From a checkpoint of a small transformer trained on Wikipedia.
Size: width 512, vocabulary 8192.
Architecture: LayerNorm before each block, tied embeddings, capped logits.
Each number is 128 + 32 x the weight over its row's rms, rounded and kept within 0 to 255. Layers, rows and columns count from 0. Numbers have three digits each. The size before them is the row's rms in percent of the matrix's.

# layer 3 MLP down (transposed), 2048x512, rms 0.0392, rows 5-111, columns 192-255
105:109147094102119109069126114137147148141076163140139104117124155133074108149134139172103109120140117074199111163079093115147131137099166120153126131099131126142176157120084150165091102127133139
101:155141131109124091105109095123121133141097159189082133106139103071056177152098143123133069104137164105142124112141081172130170141180144171132150136127186058151135141095084117159138110193088171
089:187074111139123154146087145141142201074109174128116082076115177123182068156136104086113110105062163137140111137096168106141145126126090130177098131115114170094173124124126107150166206138104142
098:156060113113139116155132135116149152178092136141114112146165080134114109114163200169105156099206123148064089162120102094193106098080150161096179144138119120138124157103117173127110103102130149
108:092149118044163130105131169171168124094138145140130139147065152131122127172133113160154134107165096100145099133088154148093125106093118149163140101133134131110158180135119115123167119169127164
096:155092092110115140115144123144110159107125110177104143129185171128157166092159124082110098150240174095135109110121143154109118199134117144078148129152126154054082100147163120128167187141140197
099:104110129064182160081095091161131099126122078179114177123124130127139126159089125090117144142038166167158126126130096069142126074153134133157118122222166151158103134073137113140179191095097078
111:086087147123096106091160155102200139115134147156125124121132136097183158157133063124126093064099094146143060102076115128095160087131116107196089127123146113165103109121141122154133086035169171
095:123132173113181073100134037085071144101138106120097152112137151106148143169140136159112102119143126110154122108132101148158103158104171148088100106119176098097153142119094122120133155096172127
106:096136109085171159130186189132123127107125066115147136106122133105164119141126096197138132069092136038130194084171109141087141076055124127140192122201099093092123071139138104174087118128153137
102:099139168166064148083134141119121144168149151095101157129091106188107104181145146137156155105145204097119117110120125134082163151140134165121135161167125111118097124053146101125182084154110102
107:142111128086120140142130142129092172114125085076136122145133127100157154149144103113129128134121121174139132145090182120117125071114158091104131146099156178083061092129184107126202150145140094
097:097115156074117129125152169090122142139037175167090173106131124189153141174121155106118145063110150156097139129100101097075138080125141162115085151098227151086145125128121175173137154143088159
097:132101088104180119166120123160130191139154130109181133152165093150083164118094155104114124155115115114129136127097115183095121106138094112078110136144067163115121143172121136139132044132147085
096:182097112115166076124120153123202133181118089095117112156156118151100085145153178094118092054074150134081159104079102098199095162150130138151122076144172135124103115168147116138143087221084090
102:152139148140138144164131124078114166100186143153110122137179157107133161127088140120115092220150124121085106129095135151131143150107133097186108161149138147112145176173164141144076135122053118
098:083125126100133106144155164144097115178137184076096145143092130120139108130138142130146128122042102137135108138134100111165152108109116120162131157136101144111104071148129097132116083120134169
104:179101122145116131128162176113155133118120095126117133090144130153147104117153093127115144136201136096129131134174143154118117083142162101110106187156198142073031129132193093138144108128132080
101:121183173111141101096098118083118153117122133176132102111128124161151135072112137139166161147070140106096125163140159160152119132140090169165105174134159140149148128090117098114123114102095113
107:138092124144036093110144147132102144112077140150122136133088130156113096120145155091135093174164174115106168139095041103135123190128135115117148141141148074159134126131081140067155106141073136
092:081098149082166097116094120124142105127087139162192172119145153118169111094136133105101182163190115084133122154164155130096159117139130133133117137066174136101133179103080131169111162182170094
096:146120134138065097111120130121090055127152147133075143046103078176115119199163130118108127120126167110092155085139136129149105189135206126117114129139098113108175083162182079124153197127117129
081:101091155114142106169052121059067115127145137128111066180114136147127059068075088124111157128163151104161093143124167125110189131111132136082171117126113154088117085138152140117127058104108092
089:170146145123145079179119186098133137127114108166125152128123099112092094164142107110150111109062145096163111102143092128138151127175135094156108104117121153098145050116112109135151140111163137
089:083110104118131141123103101068070216097102115176179138072085105148120181131118075145162128127133107156150184113146151064134137099121111193156151119138147111172124127164112129164203150100143172
080:139077120098102179082169134121128159144102162103154102178069067091120127158084146155132114202100132107136125198150070183110139101117139068099122130101132188135142134058040132119109152166111128
109:160143081105112155144137136122146122132158176149107168150119091142106139114055158077186118064089160167088094186140174160116162175113164123146147123090138139120138043105088174136139115098171093
111:109150135119124100120111069095140084153141096122137125135106115168147040145142185064158108098102145089167103106110178152121148178120149182131063176128147165129146134097155117135082073177043134
096:126151095147133133088137156143143115151185135117112144099126126082071073042119144113122153190121120117144125123127161104164163095123119113139103127154111138150148145140097122101138137156170102
100:137071154137130030201167090124170179138076099143121126083130097136193142102140130118127112123142123113143175107148098116109148176129114117140093085151185152157165138113166139143127085128128116
098:127194057065138063112066109188128130134102114118110125072133139138067080096132094170068135142145069105134158167108088136104121107132119094138138137138103136153114113127114175093129112072111107
090:106117119089090075137127150154232157106138170162221150151103129116112111141120170110113139143114137144108126118163109134199074103088153144070084121136128125145181156158116191127160122139154102
103:079121140186089129132126145176074136168163183120147140150152113127094121169194117119172133154106154139118080143110127098137099184107117167084158137082090159172116110112102084164108145117133110
100:131191135093027196158163094156130160152109120085140123098104105148145128153156151160178133132094087108082151110101146052105147130098135121107122123111105133113112112158087092131149121170115074
092:090114142130099160092103083099123131089157112063073139115126132203159141177096147140108150157156093119154135118105192152080074112103115108136142164116160135131108127180127177223124084144109106
099:181104160141128089099111105106085148073134133135104104191151127166119148117136126175095193139132129105097105120110142128148155197077057128104137201133120108108087167205103134167153120172173176
088:123130117117126168082161119143141136127107107120182114115155136123135099115156152142119059109103117150138091181103168118143126090099165112126109136157143111112060110119163167130125220128124174
097:157130164095130196123131119081202080110104150110109164084077114159147137131124130116091103098132102094183104107066108068102095132137099141125139107102164132142138101160159146139135125110134079
092:195140167098096131110162159130114118064083160143146125153158090091182144138150105053097100213109089126082123139165121161163089122174147141131125172088110159088112135123122115134093114134146096
106:160158136109108140160080092130114154087127131090194175146106076132133174180113118136093144156126145152116136129123136146093104151092134161118088115176161173065156118129149161160125136153104172
087:110111138094100170136094103113115146125117062152112138144112130132178093117069161105155073143127142148084131183105146079090091102087120160131087138141116179145097092100098049129136160120168126
083:118146122141086164112153180115105144133110175119154117088140116156117109120152124055114133104142083124095097111125111178082144154129131167144163107187157164124118128135131163116164084122122121
109:105116110128130096164143134163089134140112128065132132129084121084134118072192095152102159085113112130110167145143146146120136184115078158165140208165120120158113197152158170119155098149086124
098:084161138143128092132097102152149133105127138092112117135129154135136143154087101115189113111094123138095150175159154113106130096122125111134116128153121049052118138046146092124160100093160085
103:115158128135117129147115104145142148142090132098182140151156092212142143142134078139134086154146137158202104179143079109119173139117125179163103171104099115160102157162151149114142166115100108
104:124114151164090153061120116188117127108159164121108183070125089127121143083122149140131148089126116115165148172180152122126205097148077119127122152144186131165132127148108114098150076094139118
092:107076174142105101154115132117141132186135144149156127120078054159115139180118202171143118082093133106136095131129114113104200152225113195163089154166176172145125138121161116119109149133116092
089:133162133120093116120068089105126152079149092100095130143096149081131099095116147123068119146081154173157076149089084143147121089156133099112102162169131179038102114091127133078171154124144140
105:090127134101117116151103164136109099122115151151123152110106144091097134128164119139151167097155202167057175170151166075092159088088173102150106101146156075120170093135121136149158136136188151
111:114142129146159146035118163128167128171195195211145108067124144087102150188081039111154103098141126089168137095101040118104094092139106103160135156173125149086131082080203130090158111135130181
097:127085109131079201151106138125136156067147124165130183137155054159066093068170184115116089122134127107141108127162110138143124140146108146194169083146147099177136102071076079130149111161192122
099:161105099155102117106143112097183197105134077141099112114116101110098114133107103177099112094110144099086137079145154093128132140116104096098092079169126143135195102113150114126167115117200136
115:113124188139090150103125087151154117183156154082193134098177132143063131136110121135163138118148143048159108130151060091116166176133127170059136124103184114111142092142122115135142071112141103
097:116087145109105104130144118114115119136147083118125149131144081148124133132122125140137129115111121107097107094114142196172108181160121128124112152113119141126162157075111102186056087133114213
096:126094054169125156149164154087174102104048120121152111147132117184070089089104133104091165132166073152130134153123158155078139143164142167132135132107163140139132118109183103147120144171072076
095:088168092071129132077101164126113141156089163172159086044132148077086128106190191087097111127134145143143144074137115115146118101115110121119060185087144156133077068148156156051098082165123132
096:130150160133083155117179082122205150157136112076146132121120139122152097136086135092068092135102132101075149128108147133122139115100106121142164075151207109133169143087191121129121141113095078
102:110096109094141100107204167157145162151143163173091118144117123134095158123131110139096119172126130120127118164100169177125143107115136143096135107091137055110106115148204145080148105107154133
097:132191109185138109114109141121144064134133108115111145128136199128139154077114184141108211217185133062183125173133198059065124183154102124096132150097132106095104147205158132153144084088101063
094:136130109147156148074095144143096093132122132155175182156068163058122135076170103105168214158127113100102135139126105121195159161126090132115114118167128138169170096129142130121131108162109094
104:154163096132137140085139136109155134086095090133172117149174033144102089145170116134136142106141216118130090148113122109100154104137141113106091088134118092122150121135143173074160184127107199
115:088106111093089090107137141149117136097129130156121121048158125101096124135140179120094141082141127150156120141124096155148178106181090143122119128085124130141137163175101208130111092169125140
103:199129113186151119121075178105167108159109096137130120147125120128140178173087067086118119095156107157146135124163085102160146139108138079138093138123125111083087170144149110107124126117114114
106:135115109156166166049116099125125174113061097115111144133083150128087101087146167112135107150131119170101131155151087097113092084126136091126131076145138128097068134118168161091148084116138180
082:131112120094145114156093160119098102162112111112143161131060104133141097164106122072118120133152124074114037175131114171081159129156100151135111181174148122178134150150110137129119167115116113
108:126117150132107092076117157151141147104139120138146138059116128165078148185148168113152107151151162108113119164115154111145146121133148151123126104179135130131105124111130153122152141108118109
106:118108125080066089088164117138124119111120117080125110064113057148166090115097136092142181161118148063143166104122163155104172126104168167082148084142156177104123119110143161122074130094085116
098:111110116120113077088185144124137082137134161107125182203068166086099133154147117149078126094141132164119123098103071074115106088116154107098142074106136155131148142134100104101111121174123150
091:103131117168115157161117148145140118105095181085116127159123129095152136083148119112168095121117075121116113137102164188129122100072074114085165175103143203087175096090161123082148115174150083
100:060153096163107180092153136088151140179159170113157171107175166118093133181102088113166158159091118111109110140145131084154174081196122132134151079164188177187117136065136143136126130112138136
095:098145110160117061130153101116136167135124151185162118151119122097170149110092090214089165118112152183100137137142160162122124050058075105109134179114144188163122079126114108108171094115169095
103:157174159137172143146106152102072153113145132110126151088110093185129129151138109225177159130129158113173136190113132041156148149128152045106191196151093102121064155150110155120133099101155126
093:090107144135179106144072136121116125111130137115109123103130073102146118145132156135107148145091142081172141132129101048137149170165131152073141161166146135139125109104150150116192137104163140
104:130116124143067103122091088131156106114144096100133074152181120158109085128141129161107129115104159182149157080102138114075149118132116086079132163177109159100106076108091141131119096148147088
100:118129216104101086164114128216154103197152146109098098085119121111079132147123166156111108138176126099106128116081185127145163166105154091121106163049111162152150108107187133108100114128084129
088:078102131151141089165140083111136141127092091077149137066066105087119134120118154144131131145072081155142096153202085073149182116139150086161127119161152149162132185110100154182137147144152177
100:078153151178052133165141037109160058111145088093087091112091145141118172093108114169135098163133145110174106154133126125137115123130185140142136045095150135125136153193115084143095175086128123
102:134125129100119125145086091122082062130159134095114149122087125168133141149079129142158126102131118176151124084081100127187102117149081113115153134138130158175114155143122188168126079171083135
096:186126117123126128093112193130148122154165168114087130129138165161105125151091159093052139092134153162089067201117081144161176123084094055161101131097144152121141123170091195233167155200161136
088:085099108145146130138137137121111130152111120115114147153115082130176129129099160070165136153164094241131158133111039183077102140098197171123150074109096131117145141120140109082137144120055134
109:112132153077101101073153093118145120147113143115160101096140134115140152172107079095110178123147133147114125159239107166122099135148133151144097077045087116155100157138136120121112157134147151
098:174074178140157126111124159132187188090084147152176159143116075110153177116115135141105142151124079147142125128185107046054208168152142079093108093045156113117154157117146087127122166115141154
100:079139151136081094093100128140089074193094144132179155166144157140135094168226142151104076135083151128126105081138142167123137127123144068149111085163157134127143174145122133163167103120165175
098:132119123155149100079136131135158153098101111117170156076076144080142183087118131131125141099176148103040106123142134125109132140169114122110142162122126102132195098104127181172105119100131112
093:141174109156145084146093114121172140152142099158138103152164174119157072134163135138110165179107159130161115079192105123133132125147141123118163129142153169147189095135129145134109102121118098
104:142098134064089145114115089087159105109150142138124159166131096151110129139074129140090132083106123130145119171096165179083174120097164089107102086179126153137148110175117121109116187106161100
097:135133143146119140172123113119108149105121132109138145164159149152129071050114081135148163138175090111146104147148148127112092102141165150128207084132141173176158084095097139125113122180129175
107:154144116126064113136174122122091170115141147104090143089149190115089132126137137119085129097135146149130088110166152120104117156074146117089122191111126149154104170182140151092124107147120121
104:113151082156147149198093139142201144154192106165139119122067171138139156135123170180102166137162128130123121128149131174156159137113089170136170088130164149114146121117137126092069173131075137
093:149149124171157156123132119115066086140113178151089145144081113117091092126187124158107113114137142144095151158131136095106115103101135158122056160115160172142071088157128077118148131152125136
109:114091142177073114169179111059118166069157128104163103119109130176142081105156171138127133116183146136123134187129128130117140130159073096195144085142143096163161102132125150204123141100182107
113:092094116118135135085090147162142125158133125115135164161090144123130117160147107111095132081168137158121152119149132110101116158124159157115080022123062172126096090168089178173161164160184131
094:173121109139113168106116112118153125142136124072129092116148098124117176107114099121156083186058128124121191077144103147161085133150137113088117117101167165104131102141166137203168122162097188
105:093104126172148135153099052115085096125099174130082071137122128101114134076087165153095106145122154088116103173152133169112160179120093117128087119091143133063112164112137117103149099097167172
104:166140064210156147064147103116139124075118129106171118153090128144167134166141225079111135159108111149102108157120110157115120118106116157132164128164138074128126101061119095109073088155128149
104:076094147146127150153218120131145123082103134135101148152150130105150117154171191100128102075126174120159100082153125105149147130111136045133071135160217165099144111148103157101134160180173120
098:104138108104151125099144135134132148137112118157149096090110131176108109077095133123127085121133164168171096087096160111081126144161093053133143110113087151139117078140114099159163130106141118
102:098117080104174174087070150105117087075154086180119077124140127135102105104097122072144118116157142111100112168141126127168178130137128143150137157082110156130169144153155119114112134167157122
084:150123134111101105147125133088115139096179099201099100102112098123178136195068157122099066148118101097117036109157107088134245075150141093170116093161180126156094107097132166177102123155172147
090:095135202096148182119132110115106134052169064108115136149152166108114146189117181117179112153097190147188094082136189060159191170076164134118178146160084130120160072076138136126139132119110078
094:050157109102177143063161044141062155126150095164125194165122152153131125172138086124122101127110175072143155107041146130140073149009140151184116057146167134120143139112134144125127154145180144
104:096085104093138127117165136063127069130101159149176100154141120132097161112140128079084104096177141054127142124147095159162139141124141114097083039144121151097155070162174174145096145114121120
087:149137100129181131115094064086132154130115154136138110125070106112088097182110094127072114121098096114164124114132109126198119152156143127135127116138095104085121096093077134066133151135082118
087:087152129129097171142130144088108137111162149155167148135150100092131165114103107118147126168135118086083100109150140159173153178190095154134129114133119162148128054181138107187123099106156126
115:118118130130224162092128131100104144147134107145133185133073162146121130087180173129135204083130104142108169086076166121156165114162132141099181138149116137133103081137101085183096102161117134
097:100129130178117167166125089134127091171207099137216122099147035129095118121143128161117110149139127093160194118119174082142084068108100125092152189099141124137112138127103148134108125144156084
099:167131127131144148111163158081077178134144109112141093187175185150073133130129174124247155174124106112168162144153063113115115095103097131119084157110149120160111152131104105144109092121147149
# layer 3 MLP up, 2048x512, rms 0.074, rows 6-112, columns 192-255
105:094119138124157116170147101185132156145152096113122183119094108176111163127152164158029088095119130105163124096114130111163089089114109079126106085079119103160141162128108135144119168111145138
092:122166107112159151093138152121123089129133126148112141143154147144055151129102193116154129153150155107138136123159133162101103103092161105175157095140125117194106125114161116129129105143075100
092:138136098152103110106104132153132072155142137089178127106107101199130140128122119216147135139113170137141063116170101109176124091163140161118161116046100165105143213125143126077145143137138134
107:148172112120104106157095111127096149164123123161176132112097065191120194185135129155104062177144069099104115136135159111104131098136132125134064105157149151091108114106099109100113115114084117
095:092138103116100141114166150114186112097089109113147134108129120156079144128161124075167130149179105157089169171120116138135110146161135141176112131089110159080120124117108169130147116144168109
094:145126132118122136102149085101103170098130157126108119173134145105157170151149116128154114163147128117094081100153102127117158124094075163057133100154126140152093154144094140088119136134109128
104:152110175170148184128085096123133192047149139159132133155121163122096170167104082186172073139097151126141137109124135116120119115082076135127165132101116125084095184106116145163114147122083210
103:071160140163093092147091096081142098139161135094108118107115173079157173128186112092087125153128200175141076179147081135104140108122167134130146102119085151094135107101127061125068131175098131
109:091157068075123145104141135132099114132104165134102144125162126094131168105132136155109141080111070171150160066196154145130106072078119112122112155139149100073177129140130145075098104128141045
109:085099155116146132122072129116107159159170161107082082148113175124117151124155152151171104120082127160106146166076096174058043036157097097133109079124087109110143164136121138111104088113141175
105:184132080145151114150137103131094128194109124085136153161116079159151117124203065139109151116040117229152075105159104138162162111069092113128104117124158079144134140092085082115153116152083174
094:108127088109140133112136148134107149082123109143125124164092095107114065155153136133101093144159107154186137152153109148177154149139151079102121191143145051156097092139095062157144111129181097
097:126123146145104097182096174100148146126146129133108083172133113118127087108117105171144112090112146082165126149147159098149199174089109160174216167168155135140162149107103126227125100174142137
094:145166127094136173122132166117113127131145097168134156187150116081142118151072150023145118126141119097128123104084167171135154196125118152048099122083133141091184127130178121079160129132155117
103:177129143079199091213108146114106142165112134098110118142157095096136149125143157084115090093140137148112254158106159099149097127133082090156084156089126151149068173169135094090123176122108091
097:155222145176157148147114128114113082080134102077117158129112088181155190127144123142152119097077171178146170123136123168165160182126092127089128184110116167136121085154143088161128123079157153
106:146115145104109174112120111166121211161150154180116146074154052143128166068109096120128130125140129092106124133097176134112106116137158179129081144141164158110088115169141097204123133114147117
103:076220127101143140075101161166142157098069151194117108142085125163138138136161142140143094154103102166142135140139157119063131197125095123154145150145099138131108135117110139157124129177097096
101:147105146149131180062179073144120142146099161102099125132103148070134105122120195108146176090137186140139108094131122192186162176134080117124119087089137135042094131123133103131156144117124101
102:145093122104175104113082125144104138190150125150146093212085135122151112161084112121131069096098093134113149112136133168135120111223145148134045101099137169154132209135121144090150126110093137
101:060098132149150147096179123103121101088155120161132172141124151125119155191189169112172095155110099131127175111153137136199136135102091146108091103116150136107125147154078092076134140081096079
088:163205161137159146144087202141143116112067105101162157158147125161139106111161128108139158067106140094121126140159139151143132093112066174157115095142109124176080143131102085160127076141132144
100:117129073157156126147130143161170119046161152115135092156138156142097089134103123099123181094126139086107066120114104102116078098158061167149150170125135113141118149140194145103095158069129170
088:107081148129164133123154163188075156160121108136050153121186159147160169110137148163142175140164142146107168177126175076107135074057166093123157166145135192085242153108172148074127140080157091
087:128105091126153078154093147121148106109089166083147094153149174143134095142148174049120104130126063163123121076096165120069134184125119117097129134088113149086130161165104114117079133161137159
107:145103204167152075089134129109152110109119120121134065201110118128083151156111123120123072108158140120126135122075119139103075165169098109168162172146151053133104108096125140183114158162132109
109:112103126108180150141157154174169118115128146153119088102145138141130175171137124121125107125104126111119114134139130153048100128141144089112147138133101163122081136098141147110121139100119092
088:151131133117118116154136121129129163072162127131101173111108099137093113157174145163191061120137072111113149109126061143079132116189113143049172121148140099155137093106082059178128134161075142
100:121164097171211166174123163091120160141154192103121128116119152137114065178173161086154135105114135143107099141143219121146054156130116172124164141118087105116116127133143175130139098106160186
097:195136147142174092141155109099133110122098168132099146165157092109147113197133142157099109137143112135057119144122139158125167124178132198165097131100117128160188112142104144145095121166113140
090:155142125120098132127125138141043149156102129126153064118090127158093111050118130131165132075121154113133142108123185116126169111137074106134151071107182122113141115154139129140125128116113145
099:159191156166162184137145110148158155089163132137143131084112143137117056139130091097067102142096074135123152122136090137116093083108082113072104103001161134149136152100161105111103111124073130
097:121185144080090110136102112167097119073109150099137114148147115181137130130129144132110095134104123169188139140092103103157132150095123082080104192155114155165134097126146109094035092103144142
094:088167117075161159129097102115143126182117168120127160142103151090130153173130051125154079157104169117136145116114071106149094156121092117120116068042132197079131160069178105130108063160109104
097:166150101094102145152187179120108141200056128131121106109103113108124125108156134104104173129125102135122107158178113171170138175090136141119163169105077127075095181096136097125107061030159085
097:104165137136138120137102146065136134112081105043093134010133135171127136125189126121145161159096111101129115119179194148076128190172184104164115136117109099126083138123123170141144136097133137
087:147178106127181124100129148112110120165156134173091175166095079179171144090116142084135076114162131126119176086195112113128110122106147142132087105113100077072099134153118048115064064170077190
092:104164116184061174113098101152176184142112127169145158155129199129092175081070148097116092088073120152101161112191094105163112092144065126121095113172167144138101141149107125172151099068129185
103:159189124140156116115176133121123209156111144122133100131112084109049168136098124131148133127149088120099122112106160087107091152107058129143151131082123144126121159163115057108083154193180190
093:084126160158147130115093118181119120175141144089115146089131106121106119130198132092095146135141120136123148135159162115118126139085145132069101121122104108088149107164181148098114119105152158
097:057153136155128096173102175141164216141171132094134128127121134109108233160140042109080139124185187110136108074110130132117160137080148136174113130156103125160119098200163169130140131097073142
104:091107158131122133136198162154124126096162131211185135095131140087080115087153103160179131148058142180138138132162150131188087135164113112126133136096080088115158139069066170173179138094143146
086:175085116144137118137125147130161123122160088152140132115196120147108167174149130141150088119135123150143155074197146106150156122069107125142124114142088125144036136100120104165117141116088106
109:108102167159094138159108101119135133116147164135125177131133107090079136136125180153146116125078132180094160144112151100109125176126201171074111117095184120141105106061125153149142129153104182
106:119102111142147165132116183158057096117177149048172133109142130198133154095158148131122157089202155180139161155169109109170069118127149138133130139099152103104103146179162155089203103115135091
092:084232161164153141102158163082181169128140111138094098109090209140159122128168147118130138085078124091094121125145126169147089123081158096113172143108139147079093128113127133129177112122159119
096:133151119112203118141172122139118135148096149116160142110148120097066151088155091096165094091067120096189170152178154128152122144117110100143114116056160121175183095119124108036063112111087126
103:103150062135126116152093076142094132136078115072181134218190120086089108135129052116040136117156128107115121152176109111197098149158195133131139140105143114141177141167137107158094123132131164
111:127089098145172135124136068103117140167129152189134117153146089084113137160163120145142110113187198234145110113128105118073118134174125153113114162119149080109109075133180131125118100126097128
100:104222145082147097129120127143079119127162098027151072177117127156112129156119098114093123170102138119111093159129163133150138109144149079102105176145140091096073115137120172106114161079167121
097:142098125101162146133164136149148116125127151119131098126119132149115145112156153127118120074096104108177130119118135128121148114116167153158160197143178130172174095119060152148161105161173156
101:145107121108138185115155037126088121110146097129085122162120144128168089127061166198085152129147136095129146119084081181135113158106123183126140106162116121104112117144106162127126130151150072
092:168098012196137116111112193135190125157121150079113150100109118107176136059116166153080125150131115075129083153123143072080114073085185108106154108143135135128120125187099113136159050126175110
106:122114157100116145142081153084205108121131109173097152150105174122108086139140125158161117149106125119116090160130129146081139106139144093114093139185144114105127067143162143044143137124148150
097:124111132102098132127146146142095098070177118177134073155139151136120129093125127114154140032124109090148144060145176112103128154121128109148028088107124153115110131046114100130060163111103120
098:149111162128136091108158186143096196200142159096174147129112194178126091168156140120167122132118161133164125184109085072168131174111132152119087114089100118125163148101159078160151130096138149
106:086135161152096115168126097162172134099173145122129132145107087184059075083125137061101191143130121131137096065165167130152180156141098139146141079090091154174145096081190132165155137189087075
097:125133125099176138085158072180117086154108185183153118146142115145129154154123095109121132109106109108121159050127116073131117101111137121099142095169108126112119151086109110120142133158101134
099:192152194166079138157110130126112110076163117062168126080157114095152146149133124123113168103123148150124070113142200148180124177140142146087252206109140160116153094155065141143150136103100160
106:109172122113148143080127143128094161134110157125143167172169137125154158153083063137110119084148127141086152137105038144154102117176103220167144089142115080097100089105173111132100178145111201
109:143131169062143170130120082136133064138100138155162115080134141180074125097160146142088147145111086166091143167070146153186135198146125103134132153145113158099085117144138111141132110138130212
100:109110107209187132064115132120139123125050079159157078153132126136075144142165140131076130104166124152174126104124144124075133178151103127133077085115151170146099120095103110104148143061096091
107:111148187093133071156130152138177157132143148105159177133085126106138161136105159123147155162187121086109160112132161108142176157125109093148151079072143116081134148129131122054163139144109163
089:123044130087112108152114133160124184158118149095125091103119165108105176129174114109097081182109104093139168144152175057107108147127119141071135153164083097111143119168136088153114105103110139
105:110055147147165181145149140101158106126136103089149091174093115113110061091182090117148120126065120104126131157137108126177113166102147128053142112126114147122169104131137169170088151192135104
107:047100139107115121114082126070181088137150123141102080081094127162106184122124113104133182048104131098165163112117092095109079185148104118092198148121127141141112125112107169193109220122149118
095:078130160088160156099117138206138103085124142135137100124069090165042110099136168117130168132143215124108109139152115106174132105111129162163096075148095140177059090114153141113111143177102141
085:184122146086130190127134081129099118125164119123083088141142136176150119147127140169190143174110137119144104131093106129160133175141105150128104073184158094130066110126075088150180152134107132
096:186081122193122067122155132096126136147144180165110049144153116095159098091114153113143112176125124124114156139086151159102105162081118116132143104143166183093145104132147118141101108132063113
097:098145155081147155178146118101144157151135149124136094100093077119114178155163119113183115119200092099140140127159120133114103164160133104136114070118085077133117209150104121093196124177149107
100:124149142176117115179157114153221137119129151176121141187104115085144106128179179061179176127138123145122104072146117154107127184150164162115108120147099080101082166126131129122128140130162106
092:115086115170115096142162189096114111151135145152146150141147147143081136053126122169126156133099104176076130101099132104100095123111118101133144117079139068089114179095105080160109144096125194
102:107145093182162099167102143110132131143132162101150122216050072139158137105153136172176150146120090096182105125147180080083157113155174074167110136117123154129033145158132131118077111114124113
094:111119128116084183137104159146111105139114133173165101142124096143139132093166089196128114187101112100107215115143115088125147231171203125155123133064163109128117147095111115104073165115117128
087:129090120094143218084149107164134189183136100178086129144124176201133187154159127098114138180137142107128115125160105105120144164099120165108150125084106084129162163097132153135149159099125139
102:178110113176148170096159126090100158114156161165076101087105087161079160107170121138132101124140081127054063146084095132192143082111183146153104156110119171120131148184122161134108043116165166
102:087131122106129097193116123159121066083113154120120108121073119099114163189146102084115182127141107192123181096173111112121136109073149168112117113129109060158170134144095090131176158115152117
094:129133068119123165110133119163159112093070139163086101135151141088071139148142126057127149123160128122142114058161087121131165099158167073074145119069121123056107134128162132166130125052064107
086:157189133126117090122138154120103160085135129133096149112131170138176118137130055137145185128148202162109114109095161133094141156123214128131140158134115154170121135040197135112174117070136106
107:102125021144143141122185147170207133134114153104129081127166154124119112174119143125156067153128116137099113148112128168085145130133167160137149107062102029131168127177141146095122155091088078
102:114081117122151131170070034103118112177101087192078096148133145162133103118100141171142161143153116085170136137180072065083115114152152118146113164077130130144121172133116159062102137088120166
096:136156154225155068100106163119091104122131169109072062064128174116123121098129120112131107161171135140124170136084132104137104110103104174093168082168131080106093146109146156126134122156126131
099:174092121091164102089120108142104210104123132137098105114095099210140140097174121057100084077113182094124042123147154184114075054148125096163101159121130128123098141051100120155187135113115128
098:109110160164147175120085132124104108109116088121154131064126147110098155103119071142060116102163139128086129081109072057165107115158147191095126126090063128160159153145148121084180122152084138
097:147127150135182136143187073116101153135084180067179116148105136115068119100140106060090069182162119141122166158138099164129105121127106147170188184083116158143146121097210090132152125166202141
101:154136200137162133132094150128132178114125176130086070147135101135128159100121145124139129109156112168170169063112043136150127186102119076137134147117126127117149120136091163138144196111148078
101:109181089129103169105135183176133139114126176151156134106140164124071106091110076132160124125112144165185155053116164148125112141090122177153148114118026104170111106155174123126105111088130164
102:133100134083143106159132176150110145134132112106106162158162125098078136117101085160139066111092156115123099118144118143087101109126151157114164090125128230107125145134123153139171130143120142
093:158118158125037145118142120152106203106149189075126139089112154135181115107107185187118112089103102136128098196116180153188076144139062133157231160129104160165091152131112211105098101141155142
104:168074164123126122136087116181119159126111178111152173138101096135171162107098124123173121127136125173117110080107147193157134098109068112155129126096087086163146103121119089158056161150128169
110:110136106136143151138088141136114176180144148107086116136120125131101077157179082078137131101082129085153123128142087128108136193170133200146131158157100168190143127147130091096144101102099104
089:095174132167162121169144105118145154139155120150102098125093087129136169141118123121157161087244055105156170110105173159155117078140123108156216100103111107133131179091089096099168156149109095
104:110188071103131156109124112109175180087065117091125172112083095147060103137157139117114113170108150148117123117160179178134159168177132093102143130095121109159133048104114099040170108138080160
099:110114105126105119095141154190080095124202099069090168098104135143122100132062127152123215134162121120114108166096127131091104057140118111032119132109080139120171091057168147138108120075133141
101:135204143136163057141127116088162119146215126096135112137160147098175097149125132170093085166109135143158101128096097106123151121114145132112086084144154138146130186093106132045119107110116181
100:150097106159172079118130167100069122193089121117122096076107173171143123185128107150131176132132119134133193110167130131133157136089109170125137153172151142125109187079131123153102143112079141
103:160206101080123051157135128151221120122131130094088095155161147152097048076106112119130157143154155170131151092141127173126137141095079161089109149077160162141137187131116081158117145138124088
094:083173089130129142147126132138117121167160136099164083142129138103066094104169140093147135111142132120124166119149102124118145169150116129153188146130133194125131151137156052120104101086170156
092:141214128093111129111112117131135131179130094185155187044144098150145116176133113170155165138146120084094183117115103084119158100109162154100120135135115187166126151181094135089118138124137179
093:113084102200119103172093107109118089110142070152136079097126138141074149151145151146148109142120172110151148116153149128135127166135157131148088135202062119139065049150054098115108099121106090
109:129128174134115123112138205116142148084186155077110145141148139117129144108077177108170081132117177120130095136173165171150108126091105108122119120124111112155078104169110173101125212127070095
092:165145148146158054144089168080085136124113103189143110089146137132139095134218154140135124119182171140119167108148099174135191113084156118124146169191143090185163160119160143162132104082180134
088:116171122184132077089135070160139134173175130151097106095167150086184099141131100170136181111109197212159116122126183111167163125161205152099064132096121080112147149132167176122170105115087139
104:130115066165171148127132092085150140151082107200142165197140141136102089177085118130069111173103104169143064086136147159121084158126155156125164157111144070131118140163232118116100190136153157
094:224145091143221111100085115110104174201109075074106112121119158100129109125137125160161091175132118157145107150179127154160126151146175134148145079178121047055098085102098120124127096174099097
101:120082225159154112189094164143097161111134163126142199165141129123110153153155092093127124132137070161123147158192153142086112128160093065118109147142156033146174099131154101114059145114103105
103:136097083117108121173189123087088112154107138123099144172144147164104139139143148167109115164126111123135113153135122105129138177072092135123100105135060108187132125109140141122161159166145089